Weights of a small GPT-style language model, trained from scratch on English Wikipedia.
Size: 12 layers, width 512, 8 heads of 64, 42M parameters.
Training: a variant of Adam for these matrices, 900M tokens, 13730 steps.
Each number is 500 + 25 x the weight over its row's rms, rounded and kept within 0 to 999. Layers, rows and columns count from 0. Numbers have three digits each. The size before them is the row's rms in percent of the matrix's.

# layer 2 attention query, 512x512, rms 0.0333, rows 470-511, columns 0-31
096:495488523471512513508525478505502483513541507530543499478462480511503516548460513491477474521480
102:547467467499546500504509492510497452486463500496514510530525487493480492474493457490522497493546
098:467490536528467513503521477512476482487511522478486510522479499468529527501492534485513476550475
107:517523471495540510485507547507522529482482451489520500444496533489512503534493481515469505497514
104:485511494492534505566527502491499479493453514525495499535487487491493489539492526522541463469519
102:507506541482452496471514515481498495493492513497495479503536456476491455525527468492511541499519
100:522532521482530503462455492484524465542457514488476518524492505488452539533473478504511528486481
107:532513496541528544550464505512510499499463542576530493524534527534483511487489527464507530484509
102:503453496510491487528513494504510522473492473492538545473523507498494540511458478487462518489568
106:479540458522480464527537476534498514495514480485511543487522499471492462458527508517493488506528
106:536553522486531502523491509503514536541494496522518463506515483509502445491502541517558456486480
102:540516560529465480518509514476486467493522511490525529506506510520524467495496488490505534489504
095:539521533482522481468482509543492455514499499485497510533532478460518471461478489529538467488478
094:504451526522555522518483485500470470500543488509476473498514504510492507505518529541516465494505
098:492491520521494504513527477506502523499493533532522506486506479522531505461522505495544515584517
102:522487415500558540521498501509539477471486526488528513480532496545476510480481486468478515499518
107:492525506452525568533482466508508477492489463487491445501496512523474537489488504502474488503490
104:542532478476507518468459468534504470511488501486525523540531492493485428474504528520528483451508
107:489501553494475534474470478471488490503526492472488473501526527528530490511485554528500506521482
101:520514553490492493482488498495482466495492478478483448520514473501520507527508519489570494502480
095:523454477489507530528468486515502514538496458519498524504473513472502498521468501496483507477510
098:429460510515427487497504473512505487513477479525449542527514472456521512495508511457475531515542
092:530523543504497506503497520472470532503489527509465436469469482528522526434525501516515498552479
095:500478492471464505514513493529534498483503476499540548522521466485544463506493538476480486511500
096:499495518529480507509506512490521536498548523516518486477481512522477471472500514480475492514518
102:494509521507510508511499509492507485470501528485508499525492488481503503504497511496533504509487
102:469516547504494494511502491493513460485521454541411535510488457492501508530524518501504496508500
098:500541468487504514488463501511479528494486481460525510509516519501516522480486529511510460502469
102:494451476476544449471498501512511468447492528485539506488503487492482507499475467492512484490534
099:530486482489549522489490487533494480449499500476502494501509479525458485481501486473479495480513
105:533499499464530525492500506547453490525530500505531505517474506471524506519470533522538507470446
097:460483476491448535559508482480516519499486471559466496520531512504516494516519513498461496472486
100:502485490516522527493512522474511476485486501478480456488486486566504513523523509503497519506518
096:532543524495489546491493461515491487488531507463511469539518484523505484484530534455522484496492
096:535520527451508493487487523534473503454529516503501504513512444492475482478532490485537461506490
101:510508541521475477501508476470476489513512529511513493480508481498528442490498518509509469505484
110:482543479480472523482519500488491515443508491460455478484533473536497512467497476497483534548490
096:535525505466497572480451509515496522495519505469515471538483526508478490485496526509507478470471
102:489531467472475526519484510501537510450501454499515527482509471446516472507538471498433537486476
101:487477490479459449517511491512521450450517499522515542532509477455480515526486468457515511463535
102:463521487519460498521479489448467476471537481517492503471512502477481529501504477494491525524517
099:472470506507500467495504494476525497478491490508465493481526540467480532494498450497530507507594
# layer 2 attention key, 512x512, rms 0.0337, rows 470-511, columns 0-31
096:495489510492482504499507504537506506534468511524488492479452474499507515535469498487465478530502
097:533476487471553558471512473490497473501503507526504518520509505494489506481484450502497512516536
096:522538492512508490540488526504533487482514502455481520487494520475516512527536492533499449500518
103:479512536487501507456502483498445479526460497535511503477479522512504532503502470497491496497506
102:479499500543507460485538484445472539472525515500507539502495553529492503471486512502543474489512
100:543562482488521521511481506482528478477540468472497476486521492525513478456524424524531531491561
095:464488551489523532452483496544522474485470482492497478529483527469499504468531495490492527509513
104:497485510527522546507490521479489497518528489486518482507535540499488504495527506500510511551492
099:565535515552519562487531462512475446509488500489523489517464463519512500499475467508467479488539
101:494535457468502506474483502511543515504461481534501527471496466534491504517510522523490515485466
102:515502478496497477473518529437513497485511504480548502511504497520455490501504483500504477500486
102:499492488475503471503516526467601528499517524529533467503478461504517503480502421468472521531506
091:535486507480512494463473507523556473498493501529527498537471521541544506476511476482496521526453
095:519477508535534551452457521510497471501539459480494465494516495462447528492478555512528492507481
094:477484458534471463483520453484507521560518494491525549465506530487503489506497514519498492512497
095:508462494502538543500498511534450477476502506500480490480507510481464475505507501457501486527540
105:516508547487510532528508468524455461482473496504480456498498515512497500500516547446489472524440
093:523490494441519600489481510520561491507499481521497490542506493513496508491480515508505511532493
099:497531527451526558517477515541553452503459467542514473519474551497491492511524539516530513492468
100:502586520468528557528485531490516456501493478472495453524481468496495508486487474505531520517507
095:494480501506511512482482474523498505483514489483483521490478525432495525511509467491488417475522
096:511497490540477472488514493497528471529489545479516550519474475474542498514515540506511528530497
085:492489484490485402523536496467490476485497495514502473464522506498502491507521482492491456458473
092:554507502498518507507480499512543499501521494531512504501495494529569467534469502487491486504486
091:461451514548432444492517509449485553486510527476527538469514506478466531517517506493507520504488
096:503499512512553497489463525536554513486531521510511529505476493515517534513491488485516490496479
100:474544541494494504526491447516528466536515474488484511505480471495507514488454466476513482492517
092:486531478508514592511498502528516494481491484487460474534509526541466490529471547499479503495450
100:542497503496525474504538532498473477451476555502491466493471453500499493497507457511476500475546
093:527494498463515578503492477555459468485530458460486498506485487481441505516510564489502483503518
101:512479519471514517489456506516526485514535484528498489537467508507511509492493542505492493523461
095:497517454482495526538527508495524493549514480537513517513515541538547468515511470498513509510506
094:521513508504499559460508517503486439512504469452488473514485511515492477513538513504491484500497
093:507488491433495564538496489532532486463507475517505508524516474495491503507494534485499494483458
095:494474481479486454476499476478477485475551508461496473518475487520496481510502523457468501481452
095:480460450502511435485490509471525546513496516474479501448524524504510533515503510480493489549459
108:504538541464511501533484499521517493489511471499525479489497496540489486480510515433500543528468
095:445452523524458507510477501462467506502522484467497495525484552509470510491520559506484508502437
096:530514519510514540516482495485528535507467503534510534487513502481532515509507471472476495516528
098:514499494512501515516494487489522478535515509472526499510455474498540506499493441491498537527509
096:508521449480509544509521515529513517508495484533491477479495484479487488522536480478484531475495
096:512504472499502524484503478497457513462514492458454489472525533482495496466515458506519515468551
# layer 2 attention value, 512x512, rms 0.026, rows 448-511, columns 0-31
103:503491529489454487484535529489517482497509510517478499517469473478567540533562499446507517518503
087:513493517514476510494537497491534514518545502481500534446499464508510434494492497503501516522502
093:512478483496502511537502478512518540540487496487529530466506534531500477463507528514509471513505
087:523467465506507503499506475494474483562502523517499496482481493482555515535486493461517495543507
089:530513502561492493511498537486532506517482470479483535524489487507512541493495511532498539483493
080:516479456531520498494514494461453509480474496530500528492507480538512471538504506490560518542500
103:472526518424488496481463517494516471484487453516475486486478493518538527500513511519518471521477
103:501505582509540494446522514493491500489506487473501524539448506512501505521467478495498466502499
093:508489439494481498488485485470517554502490491506531486447496552538536474528512503531493521540477
094:488500432521473496515484485512533517482508503460507514474512456516529458515516500523492564522497
101:535527521503531493517527515492529508488527506449472525516528505501510493467478505488537470498508
104:545506458536507501456507526496506512473465479453503480516507518511500524503513502506516538454507
099:504467507507503499494471531531510459509513508509520461538545501481450479478464500520525518480502
091:466482449494499493490491531537514518506497495498503491479506512566518554507522512495513533511511
095:543522545499485499451520500479516492492462497453478529546491490482480527505489482479511474469499
094:571535521523487501496505485500494505505552500462489486493487490515518550516436488523472490473499
104:556469485453510515517515512497456527475501487454508494476487487526517562508458502539504468504513
097:468465496498483509520523514493471492515457515510522514503517531481512480500500499520502534534495
097:433552506501480514483482435522519496496444488479502484512535489502475473511449504508498538465489
094:462482529521475508489489462505550506552500525500481466519465499485520549485493491494458488528456
090:491504494473517499506516515459456507466447477524503514510503485484501543510534531516497493465485
096:501541496514543509528474485497537480512489475485541489514526486513472519512463482507512534473481
086:461535536484510508481481491467540504524477500537489489534528473474481511519498486505465498508479
093:494515502503509503498468490476493501508545473516497483506495482530506488482509492522521516512475
093:514503458487454500517494505466484481515499513485460492456489512491525530544512490503523516533511
092:524505498483573508516525493457488520528506512501504512482487516506479452497438507512512479493508
089:489475446499464502512496445498468480502525500470498477474508541497471446486466480527494488521470
090:482500467483507496462505512525520552546471540499447496470473495495505530541516502454462524518523
097:473521581546541507485514496499456471487525561507532518533513507515492540489503500510488542486486
090:509531510530495496564495530507479523466527502482515540506526531493461512446501518493538536463510
090:519514537536484504527506504488491478542492524527478519524506486484514487494529495467531512567503
093:522473550497488505519508519527508498507479542506479494501499528503496540470458482499527493532507
114:515493498466516497516493532514513472471500465473474483526461494472467495510452505502482431489512
092:457505456442527501463496514511469499466490499511454463457516500489530512521473491503503524499500
086:526474526478460500474475508468541518535494470486494499498465526538533525508489508516493562507462
103:493497525517547503508521498504499515482472529535534496514464531532497519504445513507498479489503
091:447481516495535497486485455545530467486528478524536493529522533510506467544485515518452488456481
100:526519488507489500536501454516529548519492502473494547503480509510506471492490505513467501504487
096:554515488540547497542497491432485489513524483513502483443542486502500453479532499502501508488518
095:534533507537514503523474504487475558512482525521497488479518535481478534491448502525539489513506
096:536548542494496511485494459520504487488520516509443492482521521459503493497514475523515534495483
103:510486509474516490444515515485514511496514469468466523505507475506494436502492509499504471533529
094:504527539525534504476510476485547510472487520500495469511460494515470462470472483521523485492479
087:522484483469456507552514444534501501482503516437475486502509519487537480476481490501482475507496
101:539484494519472511478470502505483475491534471492447505475494469509538500543513470516485504562500
094:493527471535507510511530510469484518509499519513510486446546513490518488528518503516484533501516
100:468490455498444500480475475498508526536487505536513480490505461550496514496472493500511519507502
091:547487488501508492504510565526527495461532482468494500534524421461517514464489518514530523443552
096:498481510452504502468511473466493459513476516525499502480467540509512478544486493508509503510478
090:443482484501428497528486497505519479506477477503512535504514481497521508508511505479478497520508
086:502520573464470510506493467447431478513517495538491529480547479498496491499519508492517541555509
095:508465472511578497507476506514493561483478503514531466491452524489535537508478507480486486469493
082:534488494461556490461498561477502522520490504485458486503465490482514570478527518481512498467557
098:544471469480554510487475540514527504534517498467517479537498514499470494506473487525506470510460
089:494480485486464506526536474525504508524421489501505498519517479476519490543540501448491521496487
087:506456481501491505498494559510430480524512519520551513497508478511487484472520499473475519504506
091:483513425481475506566478463512508516483520504491492521478507522495487466471473491498475456529481
090:511494516507470514490507514486475465547524505499507499501521448461526538498492499528503510486475
097:478517518515532496502561534505479498501534493458519523461455527507482524513503496518503482471508
093:505492490499505489491489508547475468499521513507445503480477576509538568469483505495502487497476
092:481475494497480495518516529482479443491487505493529487531465493510536580438501491537497476442519
097:508474478508492504480499505478491526532490488487552453495526508512489438522507498513503538518485
098:522522508483551513484514507487476531468512536524479504500446518475500544503497509507503439494506
088:486510514492481495475520463469511499494434463502475464491477518473500477537462491539516478444476
# layer 2 attention output (transposed), 512x512, rms 0.0255, rows 448-511, columns 0-31
105:529493478538542486491496490483463525511458510473510501472529524553464452509456499567509476514487
090:507544506511505482486482501505513505468491478486503456549500564486508553465472514502454517485480
095:481547521487509493460490483457486478476509541513467475542474471499494528503519498517516507466498
088:451485537485507445511480523485511498444508471485494492499520491486475501460468493506514473478537
090:464516520477511527519493472468520513495540512523495469469520512524502504487508503452523470505532
076:520511560485474532529490515505570492491495519468496477486497517492461518483510494509455500472473
101:496523470563482498542536488531507516493514526515537497515506540518484506503510483495508517497530
105:538520413522495540520501524537498516516511520534500494514552506522478467502545518537503533506455
096:523511524470505476521498493519492459502506493502493517527491458495485534470506482477461444503541
097:472503543482507458508512476462482479505481490508474488499508566480524541493482480494481459488513
103:491520489514461535478501523517495498480471514562513493495489517517463519497541475532468515491483
103:479510491477451506542477495531515497519531511548493539502494473489488482512500494481484480535491
099:509532493451492495491518466476466524496532500509459512480451456512480520518516527463514517507499
092:516538553485508503510492472476498495492470521508527465495486500438505462500499499523500472456476
096:512493458551480534525510532555521520546529502554508478451518511539483469514512476510486536526472
096:463465481464519474482490532496495532554517480518494493476514503516479491485524464478482565541498
106:482532521525489449490527461502516500545495499560498494501498512491498467507563486488497529483492
097:530509527511517478516495489518528485473524487495469482516491481520477551503516515484512427488503
101:556476490516492529530515577530520465479508506524535552507511497481506496504577499527515474503485
092:519521422468498459497517563508438466419485479487534521482500498504478481535500514493505508467531
091:496488486517480516505495476519527467527528545504503503454482537503486504501499474464507523509480
097:488460476508473502496485534515473535498509526495469547510492484482478494525551474511521497509486
088:467456479505501497512491527515448496467499521454507506491529538520521512474518462506546499490537
096:509508526519491504510517541497525496516460551475517523517533523505479489508526486513504505518538
095:503486544506532447487494475515534503513507511470510478502513484510459471486481501503467510494470
095:459478508519462513506492488496486482439510479512500489550513481493523525492523533475507499477504
095:515539535513511490513505528485518508542534491508494523542477468527496537511511503500482560504535
090:504508551508517487528493505490498453446521474499521486472543491501507469435500508497531462495470
098:505470446462478530508463523521513522493488441472473515487502502483490476506507520485493488499508
091:506494493466492541475494455498499505524467514522482484504431464482532470558513560513443454467465
092:491468509465520519483474537481530525464511486465493443475534475496515493438492529523486474448502
095:496507499510520501492487478486486487507490484500516477513519478494479456521512520503449487440515
108:492510501540488499502489489493499539548498514562515496457534495522563512489552491477510552542485
091:524532534558501522536488523519538525520508524448547541535517505509473477484507486486546504533516
088:489501525545505499524505473489500496514514522488506505502515524511484490472490529481499460519537
104:489496457485462527535499483514498500469487485479487500456520468438502463493547521477503497470513
092:505514465487486484517532522450468536491499496481490516482482497495508545490530475469540501538539
100:460483531507527525480498519450489453490507488514515482501519507474540544495503500481504467487562
102:464527514484462518459497524542531517487501536458494529549466549498481533502472524499466545521454
095:498458473433491499480480534538511461486520495496492511523481446512472494501540515480459522501487
093:488464489538523533532466568486473502503520491467550530527473476534516485453484522502487476508515
102:486535489546458506531512512538528491516507506544517467478539532523515553461536503484503521534461
097:507505480494474535533495499489470491498505492526518550486520533486503501534511515486476526500538
092:497536518539527491485503542478519518589518516518514475474509499526479537507510476494500531529523
104:496507490472521478506540502506513521533502523463518517523513533534468529461478505486496522505504
096:460482521460484488521448515507490505451502484478482472526466496481502499466487524477496480498488
102:507513504508511490534518527530557477489503521475521448487475514456485468514494506500470502493484
094:483514501518469514515528484505480524531501522528508477454466507516506493517519503483510470539429
099:507514511522485480536505471524514530477488473506514529514516512500473511491509481487481477462555
094:539488498494552456459538481494507517540505503488492447447478512491495525539491460511530489484521
089:498462489501512485494498554534537526490464482445511462544471523534478523450531501549480497462482
095:485516466495495501479505469472477442482491520489502558518539475481492470523488523492511483502500
084:471495505504458508500496461512467476475530489537514510483515487501507435474474522505495460498442
102:499535509495472508507523469472467473495501514537474546494488469525511514499530491467508520481540
089:513490530534540480459485507478512477488522513490489495494455523498523475483459470538497503521486
087:496519509486504500486479472475539506490509507464449463503510491475518521468482541484565486481516
096:507506567529524524468520553472514484549471516509511438477521470499564538485540478490503517504525
092:486519474512496469503496522515516527433515530472507489521473544546460480522486489493496550513513
096:514510434518495516503466464514509516491462476517483508555525471509518486522511512499493510520479
098:526503513516495496494481530504504517527466473475560518537473449505484424510452508504475499487521
093:470513477480508490486475432524504550515495494513479488466531500503472470560487504468518496521519
099:488506482493481489539501461514515469499521475522448509510478471496514545491489498471495472528520
103:476455500506469523510490492524493485502493479516519476446512488498520459498494507487473523476496
089:534499458522519479524491526525492505541531524506514534556518491527464524500525516484476512536507
# layer 2 MLP up, 2048x512, rms 0.0358, rows 0-99, columns 0-31
086:465533515524562525516482487483544521571509480535529493457513510510533550525537482484483482532472
092:503494487499506529471496559480540495506487485506447490532486490505509536466481512514465530545486
107:491507498510500527564475472498497501541440500513532493497523510503515518488499510498482546503506
078:520581481465511505528513552447504471533506497477534518513527512528513535452498501497518533486504
104:513491513463469515544527550515524488534505540493521476487517475505516515446507481463492495487497
095:471487471516523510483579548523563516503503512501499486456500524525535458503479528484486525486491
092:493562434529514522520506467502521514472516460469495454541473518522527490505523488448468468514474
103:489490478513525538492471509560445471555494506484485521521495484507481510489491517494517483528495
100:504504483483479510479526568493491513479504496479483465543450546519482501513556517509504481469518
109:518481466475531521487488519517477461479466467498548496505509515497480513481485452466521503482486
080:470467535498491507559505533534499470526501530456499494496471493470476521444487497516504496507505
081:476525445520505499463475495480500505568495499555484480522476478488503524499505498511440527521501
088:508489529472553518466519513492525550477495485497507497476500468493503555554514449550500459514542
085:540494507463536506486521510522478488546490478457481421459479503491540502546514513516502501573492
100:500499503481477507477530556514494520531503482475481519512459493535575462497509534473496473513501
106:457478515506486510491507536550462538511494522509511506448475460481498470504500472523504497537517
110:516482487467497504564535455528504538538431530488529457544486510533488483487554532493501467548525
106:483488524507503494544488528498508516516505574505509522468522494524521469476496484498488462526515
104:527531533505535522494480499459508480470494454497488442481474530505541493467531481440481473518485
089:522507490440498509473473499515513503491499542513473490531460450500454485509456503525504537498502
102:520559499492482509494477470493487486542521482516455477513487535508553498443534518501482527479483
103:529500488540473510524507501511491513469500464517537483533492489574529529495471488467446462555520
113:500483532498535530514504471513512519527514474509531495487511516514481511468505516531500495488498
104:506489497492488515528486535493513504490513507455513512456500516536491489488543501464478508515495
103:496508510432463495526512475475490520458480482525516504535501465485529499519507525466489458519531
094:550490507480491507498513460507497494493485519504527495508454484480518494485523490495476466474521
099:530484504523504508543538521464528480503490503484521496478493485504508495485464478508472494556509
101:478491502477516525497486487465501511503477484528485487489518507504505483460486497490512573531505
093:475527475524502493550503512473476483518493511517482506463457520521496543523508530506483518505506
105:567495477566520544481469499497526468497537501499477451491487514534462496419498516517497514510495
100:551541460493508518468549524526460461540503491501451471489501508502513487454522484484484512537492
080:472494511515537507512504505521462499524530486553509497494466509487538528522492489519505529520523
102:489519513482530505455497474484518524549527519503542524474469533497503472441506487486529497511499
098:487504500488499509473463498458487537474529475519489515456529470526527521501468453486490500514552
110:516489460538490524500529488501492513508493518488471489528493498495504514508499481509504522503501
106:526501489515508509569509515457493550543438496513504512444504472486480492518506476474513540518552
103:479562475504537523488500521489527489508510518512545505480523523578517476485511495475522541546480
106:578491518489530511553557526487505472507499487458490488471532492514485524519492491468509519545489
111:533512510492491521490471479512480527487513515440492478481513525514481525488501488499488476487479
099:472538498509519521530512492473493464473454474454464463500476503506513549434516444455505482484514
105:502515475510501512484499489505505526487512542477510507497442507520501506469497467478515535508504
108:521488476514469522492463520492420507510520506490463505504543498514534463503494506502510519530546
103:494529490484504496514512463538498548519486512480470457480486538533506533514481528501462488523489
104:507500505532549534525506489490491451499493486472517523504513538483499494480536511443506449512503
105:521507503462500514488470533512502507496526492517520543521483535527498477449491477513518501496517
092:479477448535470505559503520483483458558454510499484465476442580507503474489561499507510514501479
095:484546500508457506529449526542468514539465506499515475510497512522495508488532487495462510543520
101:517448504481498509503515499477464506471501494523492483506492494474490530479519470428499496580527
104:493539530502550510495516467488494492495487511553541488480509540555513522506484506481490495531520
101:464490487502536548511481487518532515541523475518493483514492464533486482464530518518521503472527
113:530469503503501514513492482491486520494441457495510481476493497523494474502528472485495487518518
103:545543476513518530540519513516535499523499503547506501490475496482534498520514511474492464506503
107:482489505507477503510494519485513511476510530495460495512496478486505499521547490471484523481507
104:504477460485487503520543490535476534513503491531513482527483452527536499465504495457484484542469
075:487530461508561491440490500474497504462507548502513489504491527523482542479518497504463492529505
114:452522481513512517489480495519511533507493506451511502520464526545487517473517435501487470503509
095:492493475526499511492516494527546539473459495492535506524504558550502496462495443501518499505511
113:519487505493466507549409547480514534502470501447547508489506507529454495461522487506527520534516
105:503554479534496488530524471461449508534454460505486505500523532525500549450509531455502510524499
093:490506506474505499500464530472501521514450524494514507487502484495516520452510448486503555498466
100:510505527478497495533497543488464504479523490470505515512485504506504531503520493466511466516516
099:500488483480537525499483501515510534512483503497484513490456528507511493470522526488489510515495
100:485485499480502491491528482494454508494534534469541472507508516481502488482480499491506531552504
098:476500484472483549523471482496524530516560491511538490485481513537501511513481528517484477465520
093:472524483476527530509518517533502505533552495466465490479509475497514512497463539485469511465483
085:485554499452501514487513509543444509546528523495492503499502473497488494488471513491492505510524
104:519512503484535508505491514512524518493490505502533492453513565485526504504522469542505489510502
109:531467512502518504501495511537529551500499505490498466528518483505531478501510436472476483501519
098:512513477467529506521489538458481519514478514494571431455503495505528503501514481511485512478493
110:478487499494498532519514532505517511517529507491487475485480526504478546458515507528483458503508
076:490535479495531487508529518476471515455508492486456489462499514515516497495490497487491539508499
106:507533539502489480516451544525475492522475472496513463499479530545526481489489401467526508534485
094:442477521539510544551506482526513500517499523508524524544490509503493504475497507435500489514507
103:480484489470509524541471461494518487460472530514492508495501533512477496497491532457522498526517
100:532521512467505511530498510496529527489487480512529505503489503509503523490459527510464503523503
105:501517479510500492495459465535482485536492480504466482495499519524498498508500506495472499549503
108:523480476492484523483470532517498474530552534529480521494494491507506515442513489507526492480487
095:536490490487515519545465483520503456502552531432513518486515489523509504468479515462515492527485
088:506462494520503513518485531555500476494499515497539517512441499488491502502476529499527495483522
084:508512500467515515446461505490539520510505529454475510516504522482483481467492511508511517489477
098:470515488480456511516451478506522537459468482465500510482501481495528484507560494501478492499526
108:504479454507462503506502484503498502513456520464557505530485528472530497455540466501465464535491
091:480515462522482507517558526524486502473486506569522506527533503522500503460513482497443491528504
111:516515518497518521507483516473490510564505562506491479488464517518532507506491535516516543548523
107:494477533507468509489505532453462539487510463504503518481492499506480511505547517492505483542521
105:515549457500508530518512543463475498501479491508509495465482513565504484502469498460508521507507
087:483549491491519499518455479505477479506518442529487493487497475496527518492498480517525463490540
105:472516498478516505498492515481525508569487543520483493508457512488535510512514496460473487508478
100:523505507488473507512495500445492503521483479515495521509509491521523484470498475484475504551477
108:500520516507524515507512555456536513464496510512486470520501502513476496494490497457506525464521
103:533512509506512482520478495472479523478483475531528489492473512508535475496476445480497539496477
089:475562501506504497474494473535479526540505487456510486494452496512493515490490503498494454521480
109:489481521501452499525566498488473492485471504462526491506455456525506504496515490473502500539529
104:532519535538506524486456473493499490519544503484504503495515485516482507458494492508481501562510
078:486519545502525504498536517483520539489518492531522504454488491498461491518511508513491486538505
104:511480484491491519496446506505509515502514513551492524520474516495497491548499491493492436478512
112:457457504518495492458484531438462532488488512480545467485450535497544485491536483506509484510491
097:478500481519468508501486527531462515501491504512447469552481541496527520509477506509503528485485
083:467542524522523500538514522465539514516479490487497521493520492514487514472484474498509565533505
101:483503464472467502521468490477549550490444543470508538507494508513506485468550520502501506498537
# layer 2 MLP down (transposed), 2048x512, rms 0.0319, rows 0-98, columns 0-31
094:486485549512530525487495501524506504478477509514474514539491516510494512462467523518511547473497
099:508518518459493470538488467494474519496534502498566497514481472528480488511473523502491475520501
109:520509471499483550474491478473501524516460522545517539519494499515496500544517475545500520464491
084:522491515508501573479471515518480483534506473535525497498511484493516499527496440520484516461474
113:508496520520504511537491493465496463506504499552472513501519504493498513489511523502491505516504
098:489506481495493498503509437534480546552477496459504519528474478492490513466487513523469477508456
095:536500486510515521480514493486516577463479517501468539505521548527502475510449510507456511508468
100:514496494538497541460482495493535515501499484514503477459524500510492472502499467507459537532502
090:509497493507490447491494522483499463474487492534501495513514501524514479489479485470484562528480
112:479497479498492503476508505507545461470475463493498534490533500473501498499522521492534505512525
093:478466523523446566522502495534540528495467497507476515493484514499503513529510499543505491500465
089:494502475525499482504492473540555500523514538502519512510487495493452498486514487492498487488475
089:490499490490511479511471468535464493489499505474461492505527503495492467470472493471498476503497
093:498474489472483568473456500508561478520481493537506502566482500493480511510457541495498515469459
106:489461515505528523493494484502490494499501501515442482515462508466489530516495493489468497476508
109:499494533446521504509504527509477496497493522515506507471503498509476517479499503528517472502523
102:536513483480501510506523516477456525518457455518520490538474474528516534500490496512520529493486
113:496534528494505510457514467484535501529500553484504507484508530509503542502488509514515542487497
104:473489500547517512534478502524481519475517562479508496472462484509493510480468464470488507483534
087:517480518478510494514569518481528517497462479506499470485538482444522504511534490484465533519555
103:496448475532507527543487529484446492516542544459488513497524520503495525502500517514556532539507
112:494491476499501551490534486538449499499500516523469496520508516518464551464470517531504517527535
109:489504512513518498478525541506516514521498530482452504472513485464463524477532491508518526521529
104:506501536477524508478503484487489528470503491453471519509486530483478480522470493509484545489513
102:478514522491499499522547485478448484522530457452527433450511534525518477464504501487503479509536
082:501515511487489545522462532465520507490473488512455502521524468499498512508474505489531502474494
096:485450493503480517496500501536470461447500417527489509508510494444526493486499482490511537507522
100:492503487502535510460490468492530510492461497476504504451492469493512492492495459484488507481517
104:484539544492555469525516574474473509557478527524482465469504509507555488487489490525514495499491
107:508522493530496503466458513480476550526491527524515506458542446485482486518524482548512505448544
106:547488497505471528496476563502488454491556475493476469506506488500472488485509513531503506497535
087:502493505423490525520483513497499466507476540538475529516479528548491487503500507521546488518463
107:479552476474524521503541505524450456490542536499485493523481519486501526518499458519501489480499
099:518469461463535517442512463483543539487496490511496539537457460499441491503473497525500509491552
112:550542495475489532500506484525511529508489504495492499495494519498485504495554514493505481537529
109:500490492471514523486459466540511522472473533491459467508480506529468492494526516469492495484490
107:448491491481509551436490472535509495542495466483474520472531550515466495493544497525490497516502
109:443500545506545458482518497487510494499505514505536491502497494488517491452483475538492485531484
119:543498489498522507491480467467471489502494478540543546493465505521468496493503497511553484464470
100:502501498541476520506527515487530510471517461470501492536504437487488493472495515506547478485512
101:485529540554452485507452497487471529485511468496464510531520490508479559512517519484488482496536
110:521484515510520535526537509543512522482503506508492443481491500505480504499538499444511525491500
109:495470458459509528531489533459497514504472506501497470524462542487516518512501479526531493485484
108:492482508456512541488544492506513503539506484502466526502463488485491533530569477528492460490485
104:470462458496481514506472513539488497508506518478503498514511536486463547480464534480515515506494
101:518528488505550497484502491460498498490531480457445526523509481529480488464502464509487478493510
102:500448514499449522502501501466487480531502525487537498493534510449490538517479498454461499480519
092:466470499512489519520475512480486490526486476441520525472486506489532534484482498531507469482534
114:510497483516499464534482471518534502508471492502509551486448501515476457514480501497482478495491
102:514529536529483498477529468450467475530439516475530534436450506516487500543520486503501484520487
117:524489446495465550502510487510484480465500510540478556503527523504472531522527513517517454521507
101:505504496501523458522504513491482536521458486482489501517479492491534491534471515520473491469521
117:511530492517491495541552485469498492518484496535505445468470480485524493555498513537498511479485
104:463513557545509520455519527482523456513527490493510523513553489501479538512478501487489487497482
084:520466517477494523548453512487524526506452520495530536530479451521529510475533517520474512497470
120:541534500504476467545518486468505511565511524496550512494505541490482529504504531484460495502473
099:529552503467527489510507548492471481531520519495465512525484500477481528534468494515489490490486
115:562479516441458502476530505526524487537521523469477545488494503496468462514521506497481523508497
100:518524528515550448454487504504502449533484488519503524509452516482549499516493516520519474464490
099:482522490460481491483560506533508542500490488473466477480504570525506498502476476519495500500498
094:474485511484481501484512507445504513499481504548486521531525470476486495529507465511569484470517
102:459479513517499548527509508530539485492549485481477513508466481490507485502515536484509457495493
109:533511485515522484530491533534511498526466497532453514495485498532504515486498513480489494456489
093:500484568561515526462486499542520489545503548499451517504484502493487521520521477525523500486536
098:470457554513454503469490477521482477537491465476483509564515492512492499529503499474503474481512
089:523546534489535522489466494496545491518497520507541493475497527486507476486541463484542493543446
103:505489481525508522514473551484491538527474528535559536518512481542542532542491512483509533483521
110:480513517502502475460518506540540508515546493523510502517502505495522496481492519493529529501497
105:498533533504498498472486460530499476507533516499537532525482463506496469476467455510478528506468
118:517511514465494520496468462549527522526500461505482470501469521470460464476508462481500519510420
086:445509529482520507481495488556530500521482481485542559547492483511483523535461532506482515494489
108:513512496492476534493525482493508491495504503492435493498514507502495524497514480482496499494521
090:504476524514512516519515498527522485497505506532554475502502510495477538516439492531471519524498
096:517512502522518542528503493482478480524502502537539492452451510455498551555482498501461492523505
100:514494496517515547519507444501526558502537491525470513478521489504522499524498481487426486513482
115:490539511528494522478465479450530491526467464489513487500541519509476476510502472528498520562450
110:516454500487534571481508485489498479450500492491506525504535466498500471476502493462499508536533
093:534508463550499494472514536490488479559466521511510494507484526463512479498540547473496482518498
091:526518531517520448545485485518491513507510519480436475483517482517490499490479491535473502474508
080:476482463535499523491540525463476536493515492542527506474497509502532503480490532533483504492509
080:508506484501506518531533519530508517507523458556491425509516482472500497541512520504496493513431
118:491466506513494523467486522497496493494493511480512506492513515461461521501491523507513496551528
092:469479486534484507483480499511499504490531511547500544549481520490525489513470467449554520467482
110:490453457466490520460471478494500518448500531468459509497505485483503495501475528515479483495529
107:501549503496556549508493483521505510475486498502481484466455527486459472543534503529504493525514
102:452484526443530507507519444462520485508460486511466521500493482539491514553464540495475533455490
099:494478484511510510459530497512473518497549526500524527506464514563478505495515481471456519495485
101:494491538506435485477432534514537507481499546519515474498523492472536535508465472495553511497500
082:470529483473484530517514472518492514517493503436504526469472449479440477492476513475557467496522
108:518544544474447477557490521519471515499516502516516501476494519539466483519493494479518522515440
109:501489524504497501489548478510496527534532512492537497491512467491503495495524498523433523534487
090:468491520493491555489453497533514460498474479484547444526520520458470485477511497519553519478496
123:523494504504503500496485506517492524509450480519475476525526514526490528534497459503494510537491
107:462487499508479536516488476491524517493487502482463542484518478505488488437498488462512495523511
087:487472483499444502496509484531557509529436496522506542503490503490485450540425499520577469446471
095:483486522494491485514486510500515536500498522506490477500531518488476510490562512472492473466506
113:514536507503494414532538466520504484481532470493535504549502517540477479534505519464517484516507
095:503537483527540524539519491473484484509493488517541495520532496525464488460581545522496496498454
086:505470499494494557482513539566490467484477500526464498553493456491509528488479553479517493490491